config.yaml
d_mlp: 1792
norm: "layernorm"
norm_place: "pre"
rope_fraction: 0.5
qk_norm: false
init: "normal"
init_std_qkv: 0.0214
init_std_o: 0.0179
init_std_up: 0.0214
optimizer: "muon"
decay_fraction: 1.0
seq_len: 2048
steps: 6153
dataset: "wikipedia_en"
Each number is 128 + 32 x the weight over its row's rms, rounded and kept within 0 to 255. Layers, rows and columns count from 0. Numbers have three digits each. The size before them is the row's rms in percent of the matrix's.

# layer 2 attention query, 640x448, rms 0.0613, rows 0-113, columns 112-167
086:188093121076130120079063083111116129150183159112129081129066131111186145154112141145134101101073189118090142154137152229128157101173182137148117122116156134139125186125
105:104047165101191176168151128103165080142102175100154176128072108128123181175161068109145173181169092127133123171070174066130088167134118089155117146181136100194147161164
098:170126109083109142134016147146122121135129157099149180119102150113168116152136126103068074151124088176106165195094130206141138175163138091142176140119148078158055143083
109:144071185141178144152104094178164185185092110165176112160183089123132157178161067124141139141121136191116120135138103179116135160123097104158099145150114089146157067147
096:154118119108127130128124135119059076132118095130113145151197132125134105146128115113116149075112159175103070126137131171121161111098142146144123129096127107102195079137
093:165161155106105077158126076087096083152160112189120066117124095130122161149147152199182135134083152099111164114179078206062147125133092199108095157192144093131131137147
095:129139083094094134095127124179102164153120115127117144117091160138114138174166150155080137039082140153168098151073107124088132112126142158182143104107144092083179127073
090:072074120133102163117132134166168180116133106090166117113118107093089121151127136068131173158125128099169168077125138119133147149145113040117068145184122067084070124132
099:143128102111099141137136138097166130128081149094140164094146097070105109101148080077135068082197148142160154114101122110103129141128115148081129125156154134150123100177
093:093132097144153142178111127111110054101067111099138089167116112145110147128120116098124158116156164111107101133102180121122060156136150125107150115140184083118138118151
097:156124118073115101082165116131166125103064185154161182102155101100198086135148141151117129102117085154134093128144114071151178162072122092151049183080157110175197117099
102:127179137140153105130132104133142065121143140098155108120131139061113161134154148099147123116114142118122190146117152095117143128137067159107187074140104165155150118134
099:150144129184070131142151105112031050097118117144116139152082131185109091150128066176127141105155216072171143091010117165104151083144131181142135140145091137149130143122
098:122125072117134094114126128170155121150063095153134145094101104150173155117102164124189150122127164137092106106114025100188111137100125150104108160146120121085107159128
100:128123135122146050187090068090129103161114131129121121137131143177119120102104156111183130106139181168117138137145078117114092162161117189075107177120102120131169194095
106:148156114103138095209093142184160107122106097194138102128107153085114117075122151121152091101148130134190077126141129132154111140134129103106123154100167140153113158134
094:105160126093086118071129195110082140170144124141135164108115100129118144091158152139124133127197169122129085094080170123136133127152090143060086079080154123135065147124
103:057126067102114096102149136166139145098127133149096092154133142116144175138137170176134106113105147158172098115059149113187113077172116112159145128112201181034161083157
109:125092120118162131125085162191097083159072091124099106140133138126185090159118120159103058133089176204189137113125068183139092092098076162157124110135122130162187155059
104:161098165116024093125153099038084080149145131136116157133187169147142089093124152145089137177131163122159154148115102096085144171140120122152121122114120078115114144178
111:130158114143148165087151089129161154102086128098135203121125132134151124095109126105118163149099151099088148108146141134076122107121143177137169127217122106132116127143
110:162079127102148065124136090127093175133099141080125135135107126113180192097107067110174140144142142113147164166109101108144117135130141106093060134145138057105179102064
107:130119140132144178163107110180127153138155127147105108170180091172092109124129087159123125089135082166112085119105188119099142138120080115113140144127112122113113094124
101:119137142107079083115139119145125172110123149174117131148149096141111134055127166128095116109113132132147096126124137197121244127159113123168113152113170171106104106179
109:189198122116113133149157095183113155147156091156091114157070107107150122133208113099070133122149109132105118145168072110128168125141162148118100138143141185074090134105
109:098135157093136195108107145129150193084097109134189154144136103123113092071125147112129043131133059166155053115147110206139133174129119108108124121133137149162158145120
112:177138110243087135130161166173105064121095120151140099149095105163119088143168137068099076113099101150114112113122176171114149154097181153169104091144139090171091098138
114:175110114102171144165101084127136117139118047136113080146132105146103187101074165121145108162128115149151110097111135174152059065142124088114144133113150153147199176140
109:156145113113140079083164116143083097131160111116194095124135135078064135128104137167097128157125114097128108135134136080188087154128143124135084152110101162113128179119
116:133102145068143068075167158168133139182156103182145148087124135141153086066124131115154154137112208138095117105177136117103099074050107134149143151096155101107087081115
120:158162134183134153159135100149083181121126192136136133158174154096105104072102118117115131089186194149146139131130150120063119108148121104117128092100100032125197057136
122:148167112141113147159167087090111128133138145070197078157167108148127130155121121105114131104132154150154101150119158162127103106102169112158072172132186096107118095175
116:109118192105152163147160154117113060103111158110130088135130138137100152146159128114141120083144130166185166141204120120091108185107131120149173131068067177165155180134
117:155131135139102110171142133138145114121122105157133131074082127177100161095124174113117122136132096128210182099146138105077137124117132155087099181165125121150054139183
120:206145139123147077143099152091122110127124133067103127120144156124124127119098143120141097167147060223136105123215148131097096143196148100083135142106163116142139097126
121:141109107144171124106025057154159153129139128118165097058169100076122173178131169154106146087078090138086127197184115152139122136109106128130164157123155152193147140150
112:173149109154107188094112128105101132099126110147097096159062145084133174143131140142170149105126123119142183191101166166108109082122101123027138151153105127177145079145
114:163155126143139061169142074152155088123151156113097190105186143116112090156173090092077097145130111125137135141187122087195125107136169101101165149167122090052135109212
111:109090159078169141159064067139124107117044091128081079088127085120096120143120074116094131158116070139080120128159151118198106140145142164100155104125119183089129129130
116:132181191141133145101136146112128086124169122146109163146139136138191071105115085149104148083126147116143158071111205162172127174104102086129124122144075136162160170097
110:142152151108137118119147164077104167094148126137192116150140123121121098172008102157120128152069148087109103198107119120155110093072115132108144177187127108120125111146
110:114183118118106126115117161126120252180044134149185129127156148132162142145133130141075121135138078090045134125138093161071227180161115103116171068086142125120070135085
113:124107134071124120163108098124157047125119094127133099078129075106078130121149180104123120134128141167064161088131093087133127148148107142110054134094124076136133127131
115:141155133112089104134073138034139093147111130126135137134137130132154104097162150124101122110124109097105135156040177088167075197172105086128072165117170114062091089129
115:127104132138142116117149119091104199108103107189214136139154149108124144123124083193075102158088098152114127100156118113109134087139076131140039138116131160106152092111
117:144152159152084162068072093110078093156140130085114161153154095181155088131117152137122095078117072065059180141131098136179144149140119157197168149129093088079129133123
117:094161120130125078118131166106099159144127135125159108112144155151146124074146153126081159138167139128120123160132122085165130146113159153163103163096171161125111139113
118:130142148131093110148063111124160128088157109128101125135126146065153062147132097126106129119140080179103132107087137107182173103152139082087172118150115122105081157093
114:124156102144155085150101137102115113096133116127086167155144153108120085140100130155145125221142136138159121103154132149120124138132121136145065127134039179127157140115
118:102144124134160148127124135140122175119137098144101172143166116178196194140159118116106150131165120083147129089133070178130132132141122025133158133161156173062167085106
114:087125049108156214143091123141073145151163171085099079149091084162094153098137162148080068079141186074107130152135108114202140146117082084160111145117187078135119209065
116:153125086054120100116136186131202105118177154085118175136148101146176141127082180075145070085130109079166099163079145143112142143100130130105138134120141172127107105085
113:118112114118123119072107092091166168205109151165098118113122180108102121152153145150124059073129139117159131140136123098120169107169154132119162118079146117141114083172
115:112093103119093069165139133223148126154179062142132095201170139189102074153138157133120157128141062116104100092149162126108191109122172146121080175088147126119175125083
112:150140134172107109122125142133120159171165153131134177082124140094074173093117122119118138099111143097126136150100165133174101197134139115090210120185148129155099174135
114:162114197142188125183120121045149136128122090086084029156101143100148139122183158135171129149150148134144128138115063106102123132130152080162156143098170144136140093090
118:072139155091116144090154136125139100140139138114142102132104211150065118141112157117113145161198111139114109077135143107135119071168120131168172143057099099132119056084
115:156106101137121108112134116152118132159184155132152133125173157155094144135088145168075143109134120087103101113151130139152090156139062126119107158145120162139146119099
112:123122120190129070150126092063092154202157148113149129132110116161095085146148078115098116125144112173112170166126133138095139065132116107139106103120130070050099225117
118:124140134086152132035108099099148195127126163200090141066087135147170161120118157130157158107111172138172109058153085166127134146113171147113123140124143129083116163132
116:211101173149142098094110106151087149105119158091098176226097132143147084129113096106125137106103137132111098016075074150178120143128070096138154119177180103199183132135
114:116142134171121108177104052074108101134111104147149165157087111123134194112148148090151125174125125088114103122139111158161119163125162091147139137126189116095151110149
113:099138124079082184075108154092117168174100170132125149189095177156124181103162114115136082090154123067140157121145138160092090096100132105129106157141051145124111100177
114:119143123100149148077095120115164110130095112119088146141199094136167182153169173132165145105156088159126172101116112088187140133086101122113132150119178136116128126092
062:126114123126133191137103164088134178156149092143137102125112160141192102142036086094093160157115188160161100179167101120183158055167105122137164121120137116156150072202
132:146091144057181120094087122139137132074137179076155132147105123127146146220095096125170157078117119172104076192081164132116114160112101119086122030183114133138113139091
098:167058104087141132108079119146142129142122192085133086143099110167135107156136127147175146087179135190094060181131164133117151150106159094107160052205156129126106147086
087:134115196188122150098127130107130179144138131025163071149170154132164102161120153187138120116136140121127172143130110055143104145110124129136129117099099135082172054116
084:086182096142155133144140136124110113155137087206103169139116116128116084139159138194125133109100074125136147121207138103164167148129103141105155156154111139099125117101
093:162090113089163134108126167119153126125129151128155137101081102151140167164066156156151141106079107141102072152085134121087143197118123173113070081157180096098152184128
084:138149104120114077132126168055144115194119111165120116186142146096151173148134162112098155071127126165120119150149073125160121080128121107136145122109161136112127122160
096:101048121118161171150120136147192124129119130098133173120162117133129169206103137084108073060141161168179112175163167131111160185110141074134097057070092035160179138123
091:111150131048154149160039126164113163122124107165112130118057144112110221149153110139119105117107163140098052134097118073120095146146179115153055112143143128203169091048
096:180102064113163106094098111161124128144113107082139125176103151159111115119150142155173178138134107167139120142081154107204141160148160120118127109178086141143128103103
106:105142085129123106123091083109160119105126064136123097167105113077147117165167064089126131132155102120115118116095122170103166172089143171125131081147098124155119116136
105:091172111159090209166072163099136116087068177161111137133109127129094140114177123160111139091109158076104161100134196186112105106080112128147103150132162079170109100083
097:132158122104141146135114092111132150152114118118114102138077171148094106104091118167063061117092128154122124117109077114155135101151129109083105126177097174123162115115
102:168117152171137183147127070134102086124144167105178122102101146155149092182147042070111179105143147161182106137152132156064077132107187138104117074124123102131100156076
101:171130087140101148111165136167133112129089097159118129178209163147184133113173079053087115058125086094132140126098163115136189175154157071130151133071143133198161100115
100:106119033110124171081122116193147133079127059115154125168104129130165183124112104154137163135134158200175130087142164148125151109120107144153131108138106107064153141157
104:167105185124143122149130074138204194071076188078150140093206104195137119054100194145153166100177074051074129136127158123150112121175172119091134173115100158167150110146
096:138161099132118125133076139139077071130108140120105142124168107149112054114089100131096132092147138109118191107145112138129144137115128131073137160163123166122137145150
105:154104125150141100163094144083092106185119164156162107181139147148124111060145053169143078153098122126125184134135124173145101131063079130152147077159142103079087088125
109:131120174095197070104189134209108055070096074170156104112148084096160149169142152097141073147082126129156156160167116092156079078115129135119124121191164111093175106144
116:047149139137141184179175165152100121105163115148099080114144067148079018191110101100182124182082107090087177110165126126127145167141153154089163138147127116162151150145
114:146129109157185134116142157143149103093172146117142131076048122134123117131125149126157122087161091212093106087084121074106167120142123163196090102143109149157081098098
099:155123112127089134076159149152167135107153179117095118148111096138106083092117106153175115075130159115156150084111130164167157133142093186065138130173167133136108088101
104:137197097167077113166112167085168133097146133188109116072172154152067110079128083086078127191131072128128140065075123172122162111159091127153157170126212116201127112068
110:162097123136143088114087174152202126042173154128158045092147135159123089136079063111190114119138133139091076133067081158182107149163110100130098109156099082149153181124
113:115132183120152153171073074136104057126090124073140150187191059184166143150130136142134130129111180142110117144105088100133116104141127093141129142172122099082093153143
115:123144117097155145148099102125098108155117164086168074111119146132150100144142126127126099132144129148156152125112157075104102093149090113135114066166135160134094178148
116:131115152127112082120166093143103103145147095116132135150087072188139147165116092170124051146120188145110161097097087110140118141126128122134139149136093179084113109070
117:062090153081152105150143134150148210162184215083199100092139177181149126084115164123107137149055149151119092100150126148136124136161157115148078100075150131161155143136
117:076169100123146167154113157139121140158157167207065145116081128168169049093140165148136120124152087123089122165135083127147095106116117103137133168128043110120197080071
119:194175138150052158066114166152153132138154142100133127124151129124169141106122155081170131150115091148084107100110104060083153108139087069069137167080084092105155168123
115:088106121168090163140132144067132165081166169127051106052158155159118140122187157129164184165113144077076161147105129145140129089115147147140151175109124173145121147109
112:154100149054130139168131061109132169099108166102093094121080143125166133202134104105138194187050126123160131120085124164165156089151084099151145188097163161060144168068
113:109081156122142157141157114061093102118174075171183120105145096125123160152124174131125176150141126148113137135123117157168117109150150133145121134124191157129088149104
113:110159134147093063154098108169139089085161048116096134149165142134134129116107138164157172119147115107077168077109128125099130098124147102086129101150155135152116124133
118:147177144171138127070173132082142132129110127174142130129108119158129134070120147081154143108148089158137168137148117113056077153137150097153091101076101138078168151115
117:131099133143123169078110183106141113080153145139124114121130127069138104186095145018113101065159070180111175141180119047139123101114130074108112165124145115124141138130
117:123131155148150157137082129170078144100201111163063122115107083133114127167212131128130178115149172101100137153092112059138112156159068155111142120128121195094165108102
117:094133161164127120152098095098148196094156113125110102123125129147114108143171123170155169144101098080110071170121107168124143128141130083152085141169093130151114081188
113:114195137158164094082106118160094077117125141129103103144122163167103146157129172123122096142141139118115121153111146084185152132110100091106100146070102192169073146117
120:130147086135137131138173133062125106092123103066072124135131192096114122130127092152122135127136131083103150125134116097115081164154172088119165122121117143090107130146
120:113119073077102115145116146138153137140084138180099087066177077092100156105108127109115122102136106109154154210086080151136128118078165073136143137098168099083152119148
109:144148126129127153128140108062118104101104109120075110099110179122104099094156212059082126126142100163165092073134137168156130121087126114195138139093089089168203116179
116:168141101154182115076100114119171104158193080105139164162145115097100163126060151059079117075136078151101111160137159140220126121122048103110183081102129164150087178139
117:162081124099120126177198132167122093094127186199101118165135104104097166136037087131143146123103103136084146136188137057109113145115125090089110116081147113152131217114
111:134158132127127153124099155187130168127183120150170101144096122176157095104094147148102183108126122130104164097095145123174131130134195095158164153149153115077114162173
114:101100104133158080137124158135101173106151097098167068117162155090114157093107100087178082116146166118106102075121105148139112180101156163134092118162173146137116147096
117:142147113166148121153061147133132075101154161097129122138108129158111147050112142146089166112135151092213199113112095137158055140149148134116087150111129128154115163113
110:182121136077128163094158125161140083111166098143108097168138153116145127165167195132151097113129101127077083127110150101110158167120173081117158095185107119147158100124
114:074136119101096077127106127072139101111126118137166140154141087139119101124131138121152132127173080160165195192129140147133160106171085152174171143140109178138124129150